config = dict(
    attn_scale=0.177,
    lr_mult_down=2.0,
    decay_shape='linear',
    max_seq_len=1024,
)
Each number is 200 + 40 x the weight over its row's rms, rounded and kept within 0 to 999. Layers, rows and columns count from 0. The size before them is the row's rms in percent of the matrix's.

# layer 2 attention query, 64x64, rms 0.207, rows 20-31, columns 0-63
097,164,189,115,244,250,185,186,169,217,155,208,222,182,214,157,145,233,202,216,137,166,181,159,141,184,289,196,173,260,186,264,181,165,165,173,281,255,237,140,237,229,150,143,193,221,206,215,189,236,261,196,213,254,283,213,222,166,165,184,254,236,196,228,221
099,248,231,213,203,171,203,233,153,207,306,244,190,168,239,98,290,197,221,222,220,239,202,207,102,201,208,174,155,266,212,185,232,220,156,213,209,200,253,202,187,226,194,168,233,181,156,231,243,172,213,222,141,130,213,243,211,164,211,150,123,140,211,215,209
117,152,218,256,248,214,195,147,213,176,253,231,142,244,221,206,180,219,147,172,197,226,285,222,144,171,176,130,241,196,196,158,154,242,155,197,178,242,191,223,210,90,203,177,184,258,214,238,211,142,235,187,185,268,116,223,222,247,174,236,154,182,203,154,248
087,229,267,217,185,198,178,219,332,241,196,224,214,226,160,143,240,185,287,139,194,262,270,192,234,193,139,135,142,210,245,163,212,230,214,185,202,150,150,178,146,220,213,147,213,204,227,141,178,183,240,172,221,179,208,190,115,172,216,171,222,210,187,188,180
102,130,155,211,227,215,152,229,275,214,170,264,163,212,250,157,210,211,122,161,202,198,213,143,234,177,119,305,268,184,226,197,164,255,169,203,189,180,174,205,251,232,182,213,236,239,119,232,229,262,279,200,173,216,193,186,228,226,188,157,169,186,187,183,208
093,141,210,238,247,239,222,197,290,146,180,262,175,148,238,222,221,153,195,148,183,166,207,174,164,159,178,200,108,217,101,238,262,209,249,154,219,244,217,202,208,175,186,192,213,285,116,192,206,215,219,249,186,218,223,214,196,175,266,235,171,225,212,152,175
098,244,187,167,164,173,208,135,168,249,199,150,127,195,160,176,307,246,195,176,183,245,256,161,153,226,189,208,227,246,248,219,202,195,210,210,230,135,122,177,177,256,266,248,226,176,157,195,230,195,146,254,204,155,231,199,231,163,136,198,230,147,254,199,161
106,184,229,179,248,176,174,233,203,206,146,245,128,241,209,126,211,194,271,215,165,263,187,179,297,186,190,196,234,240,227,185,149,233,145,236,297,177,169,247,177,162,219,208,216,247,234,224,201,149,252,164,207,191,142,182,164,201,134,115,200,234,177,240,188
109,210,249,241,234,195,221,240,216,159,233,217,140,205,190,233,255,216,131,216,186,139,249,138,140,120,240,212,199,168,185,203,174,196,196,152,233,158,253,110,144,205,256,260,222,274,191,205,160,251,183,248,148,169,178,233,209,181,190,181,162,197,174,262,261
118,212,135,237,223,214,110,202,200,159,218,264,185,187,185,101,158,243,228,296,205,201,210,178,196,230,205,194,178,184,261,128,228,224,196,236,211,172,165,113,173,172,282,215,199,238,287,195,231,184,158,162,245,228,185,169,217,218,238,195,220,225,160,158,238
114,208,192,188,204,188,227,202,201,179,212,123,121,242,109,260,257,255,226,162,128,246,214,153,213,147,204,207,160,171,194,185,215,213,243,283,204,207,169,166,192,197,163,191,196,228,299,201,176,248,150,193,161,259,161,241,177,247,154,258,237,257,173,209,209
098,135,150,147,207,301,118,246,267,165,278,256,145,194,196,154,125,165,158,225,147,170,225,237,212,228,232,175,201,224,183,199,161,220,167,183,178,126,189,188,156,182,245,202,223,198,142,176,233,192,248,215,205,194,256,193,180,241,202,182,202,262,210,238,248
# layer 2 attention key, 64x64, rms 0.212, rows 20-31, columns 0-63
107,164,182,175,224,195,227,161,167,136,220,225,216,142,140,222,258,230,186,260,233,217,245,195,193,193,270,152,184,166,146,155,225,234,223,244,215,219,164,210,312,242,179,217,140,205,178,300,153,198,226,183,214,238,180,236,134,233,173,237,197,234,117,177,217
103,183,174,202,139,277,182,178,207,216,200,205,161,189,285,247,172,261,233,176,228,142,191,187,185,178,115,240,255,270,192,217,192,205,198,271,244,214,279,133,160,197,195,204,240,209,198,150,181,183,282,177,152,177,227,200,251,122,146,245,175,181,224,191,217
101,233,177,163,137,206,192,173,152,219,228,223,170,201,185,270,264,284,158,224,203,218,127,186,163,192,213,203,193,188,196,145,235,173,155,208,136,245,179,165,197,268,172,220,132,194,186,202,282,124,167,221,272,234,149,214,179,236,138,254,202,248,205,213,261
096,212,238,143,190,209,183,205,171,249,208,177,239,243,271,180,247,178,250,164,247,255,145,191,148,167,271,204,175,213,175,260,189,192,127,190,207,224,181,193,146,214,148,171,168,200,164,182,238,133,297,189,298,228,181,229,194,175,108,185,250,195,192,175,209
105,274,207,182,143,144,206,228,120,249,220,251,203,116,234,200,213,255,207,217,200,213,109,172,184,257,228,184,221,137,220,202,208,167,166,185,232,200,191,214,222,182,259,281,244,232,182,214,159,178,200,249,244,186,193,196,246,107,278,187,213,177,177,227,144
116,223,228,209,130,205,197,216,127,265,204,186,199,258,235,172,201,227,210,159,168,300,170,123,199,189,232,145,269,215,213,205,187,201,174,203,142,259,191,190,249,181,127,222,201,125,191,263,260,175,164,240,209,195,256,209,242,158,226,253,243,215,225,133,212
091,161,269,262,268,188,216,217,232,182,211,218,207,164,254,133,146,199,114,181,239,249,301,160,225,221,128,208,237,224,156,233,167,214,172,211,186,162,170,195,238,146,197,224,146,188,221,181,256,195,191,253,170,150,231,156,195,213,119,271,221,191,192,177,200
097,170,245,148,103,242,110,199,290,220,149,245,187,195,199,189,198,188,216,223,224,231,172,193,160,220,158,174,127,179,198,175,186,219,165,198,177,174,152,236,152,180,245,248,242,264,153,212,261,187,259,205,252,203,134,288,182,244,208,216,175,203,214,184,243
126,185,221,227,176,238,225,266,224,253,258,157,171,247,198,159,175,271,257,123,173,171,211,142,233,175,218,239,274,211,183,177,164,199,167,231,249,204,212,144,202,154,281,208,177,222,188,200,170,151,233,253,229,156,141,216,183,126,155,183,223,153,259,259,217
102,248,151,149,226,183,176,166,239,238,180,220,241,257,233,173,189,240,171,142,207,251,265,162,188,194,235,234,153,211,204,189,213,240,193,233,205,198,172,186,120,181,212,123,234,135,97,232,163,189,197,248,276,250,232,203,272,179,132,165,206,255,174,188,218
120,139,276,238,181,197,154,232,202,224,183,221,217,255,275,182,171,188,264,139,131,231,186,181,166,180,278,210,200,197,160,189,195,237,149,257,162,168,144,216,159,194,300,164,205,166,247,200,255,150,170,269,189,158,154,195,210,200,167,198,180,211,186,270,167
113,235,183,230,203,253,217,166,155,237,254,285,181,153,172,131,190,223,154,204,174,167,206,195,201,230,209,242,194,217,221,186,161,163,199,127,186,155,226,124,185,273,195,114,237,215,172,238,152,220,221,179,258,262,268,124,224,178,174,141,194,237,201,220,262
# layer 2 attention value, 64x64, rms 0.2, rows 0-13, columns 0-63
089,225,245,182,140,199,137,183,222,232,190,134,204,229,293,254,200,277,229,182,209,229,222,227,268,196,203,138,210,202,188,261,228,170,210,222,142,293,192,173,216,196,209,182,126,177,230,187,200,156,232,144,187,172,199,206,168,208,82,201,213,227,249,145,188
095,235,202,203,196,99,213,286,229,128,245,161,230,192,227,112,242,202,167,203,232,221,167,252,170,277,158,161,204,159,194,194,253,213,105,161,170,193,226,249,247,177,253,242,188,247,202,150,214,171,124,210,207,191,243,219,169,200,233,211,187,219,164,238,196
081,232,261,278,162,140,200,163,191,147,173,183,206,202,210,242,197,230,218,182,253,193,172,158,283,148,129,267,178,171,190,182,225,267,167,186,267,235,234,225,214,149,181,88,255,200,240,231,162,206,158,155,226,207,170,153,143,184,163,214,208,192,213,219,236
091,216,219,117,310,236,192,92,153,180,231,195,172,221,138,208,151,209,198,263,250,210,164,196,234,116,211,190,259,191,230,210,153,185,223,212,168,208,190,204,189,233,188,148,201,212,114,249,129,160,184,207,199,256,235,195,187,210,265,200,162,195,154,209,193
094,185,258,170,230,202,204,164,170,205,213,116,184,155,247,198,196,214,194,147,181,245,178,194,211,230,204,229,235,251,219,222,258,219,164,291,233,218,143,222,274,157,205,125,132,207,219,181,180,187,240,211,157,278,167,197,175,207,185,184,306,214,132,239,139
089,161,265,235,166,253,174,204,282,168,163,226,137,200,185,238,154,193,144,185,251,171,234,152,207,189,186,171,182,188,164,168,221,228,172,237,180,195,187,189,209,164,200,231,213,154,283,210,129,123,280,173,295,197,189,175,258,185,270,194,218,208,169,208,274
083,239,217,189,277,183,245,201,146,125,226,266,159,194,187,149,153,189,140,200,166,229,205,194,261,277,197,210,227,209,126,220,215,191,194,174,219,180,227,208,177,178,188,274,224,202,164,194,229,198,192,137,276,237,242,161,250,187,103,262,137,183,253,186,188
101,136,179,219,249,206,170,211,193,175,206,194,213,182,164,208,181,184,199,145,237,138,250,225,203,210,258,272,212,168,162,250,242,186,125,161,241,176,254,216,137,201,187,143,168,214,160,206,205,254,135,275,280,192,266,264,210,176,158,203,209,189,282,160,154
085,168,105,201,196,178,188,237,113,265,190,261,174,215,204,212,190,252,213,210,240,152,144,184,168,213,197,245,197,193,263,134,259,188,174,276,117,184,179,169,187,230,189,183,195,210,263,261,223,135,258,127,179,242,238,226,245,202,193,175,181,209,151,213,190
094,231,228,192,157,162,181,188,248,157,182,226,216,206,234,153,197,186,126,261,165,227,236,189,162,212,233,158,169,229,201,217,244,221,223,205,168,207,200,134,239,149,296,233,284,141,234,236,259,175,158,126,190,144,240,210,150,214,209,275,175,211,252,133,214
104,206,184,195,194,228,210,223,229,272,175,162,228,216,266,184,135,261,220,219,215,140,189,176,203,155,247,246,183,226,152,164,166,188,168,181,208,126,229,175,157,291,180,170,182,211,209,291,196,209,237,168,171,249,216,141,257,114,175,153,256,140,238,157,200
106,119,216,203,300,216,186,158,198,223,271,137,196,211,144,163,156,223,246,202,132,234,235,218,198,234,187,213,210,266,207,224,196,213,154,147,294,188,158,116,198,220,214,166,173,153,219,193,199,193,255,182,190,240,257,134,210,205,211,238,212,153,206,249,260
113,214,161,168,246,157,207,191,232,142,181,197,168,244,164,241,256,210,161,238,203,210,221,263,165,185,138,112,219,150,186,219,216,212,111,235,240,299,243,232,231,175,205,269,152,138,165,184,224,149,265,193,192,222,177,235,170,137,239,207,220,230,164,200,173
092,293,222,216,177,195,211,164,195,151,136,239,142,212,161,213,204,168,158,236,199,179,257,217,180,149,233,153,259,141,160,194,253,191,164,265,213,189,152,208,173,175,183,166,239,182,222,220,249,207,187,200,236,233,215,298,188,264,168,153,192,211,268,121,269
# layer 2 attention output (transposed), 64x64, rms 0.178, rows 0-12, columns 0-63
082,148,171,219,198,246,225,140,247,225,221,213,164,244,131,144,142,174,147,224,172,167,172,148,151,240,226,311,193,197,190,224,179,228,226,205,230,186,264,180,149,183,249,234,276,154,167,175,216,225,185,227,240,242,239,154,205,212,223,159,140,157,182,239,269
083,177,197,187,156,168,237,164,169,239,114,261,122,160,169,277,228,234,242,219,208,275,237,168,253,141,205,272,207,195,218,178,199,188,224,230,206,196,163,140,204,209,223,173,232,154,212,179,224,106,229,202,206,135,193,197,242,212,172,218,257,136,224,162,267
079,145,179,150,154,281,229,255,268,258,230,186,206,273,168,129,225,195,232,206,160,249,208,226,164,194,195,193,186,184,241,225,188,175,198,246,125,186,110,175,191,168,202,221,211,249,136,200,272,184,213,230,220,184,273,126,216,158,192,162,241,152,214,173,229
087,204,250,236,157,175,184,243,189,144,160,149,264,269,140,168,242,177,186,263,243,165,222,207,194,299,146,176,141,192,203,154,243,227,241,165,155,227,199,225,204,162,149,207,140,265,260,156,176,210,154,216,250,189,157,235,207,176,200,203,186,282,213,169,208
085,153,213,194,226,200,175,242,161,204,217,242,236,186,202,221,246,185,204,223,285,171,178,160,176,132,244,217,157,153,187,164,156,181,244,151,217,158,239,152,213,235,141,232,301,214,192,159,235,261,197,204,155,136,267,225,274,200,210,161,191,180,268,126,172
079,195,211,204,165,154,175,193,259,240,205,231,223,224,160,148,192,238,254,228,185,177,165,227,215,266,181,169,259,213,184,242,200,139,231,253,276,136,162,211,181,200,275,176,159,178,147,155,245,161,192,162,155,240,188,200,262,163,102,172,227,142,232,263,236
068,250,178,222,186,90,243,177,205,209,177,139,160,194,145,214,221,196,266,267,256,233,157,234,210,201,205,236,194,202,257,177,112,210,277,223,209,231,142,161,253,212,227,197,180,218,209,180,170,202,245,146,198,208,221,220,113,185,234,130,210,177,138,247,230
096,222,175,166,202,209,141,202,190,222,190,193,212,246,285,189,241,251,200,162,156,193,136,207,133,216,174,157,205,281,234,201,200,240,221,196,219,220,141,124,271,243,259,262,203,187,247,271,154,158,160,186,200,118,171,165,124,239,217,226,203,230,165,177,218
091,194,189,230,144,207,193,209,188,92,267,200,203,168,213,235,239,178,176,169,169,175,284,221,243,162,233,238,237,212,188,157,217,189,271,138,257,249,221,191,187,128,182,167,178,163,197,179,112,223,175,200,191,204,231,208,217,148,248,162,246,265,286,161,177
089,184,134,249,213,259,311,267,158,189,236,150,169,199,197,233,221,226,194,236,196,171,229,168,204,196,186,266,205,245,197,193,221,117,160,226,181,191,229,133,153,178,267,170,127,190,223,182,176,221,229,173,183,261,164,177,201,245,201,122,210,161,152,272,192
098,194,235,218,220,202,207,193,201,201,228,253,203,156,206,191,172,223,180,138,121,254,151,211,147,188,202,80,233,199,190,230,236,191,173,161,306,233,177,216,109,194,203,228,225,226,218,191,165,277,167,219,229,149,223,208,174,222,205,144,177,279,158,238,258
083,236,262,247,230,141,239,174,206,191,228,284,264,165,209,225,218,199,167,224,246,165,121,189,190,158,163,176,163,184,206,139,160,172,274,243,167,232,211,253,196,178,225,214,193,317,170,253,196,182,168,229,106,201,177,178,222,174,200,160,220,217,144,173,171
099,150,207,173,147,204,180,168,157,190,214,161,157,188,199,202,141,187,256,188,230,120,173,206,224,149,243,301,239,221,203,183,285,214,270,239,142,147,186,194,208,180,279,197,218,164,238,224,246,196,162,180,216,165,166,257,239,270,156,197,167,155,246,249,183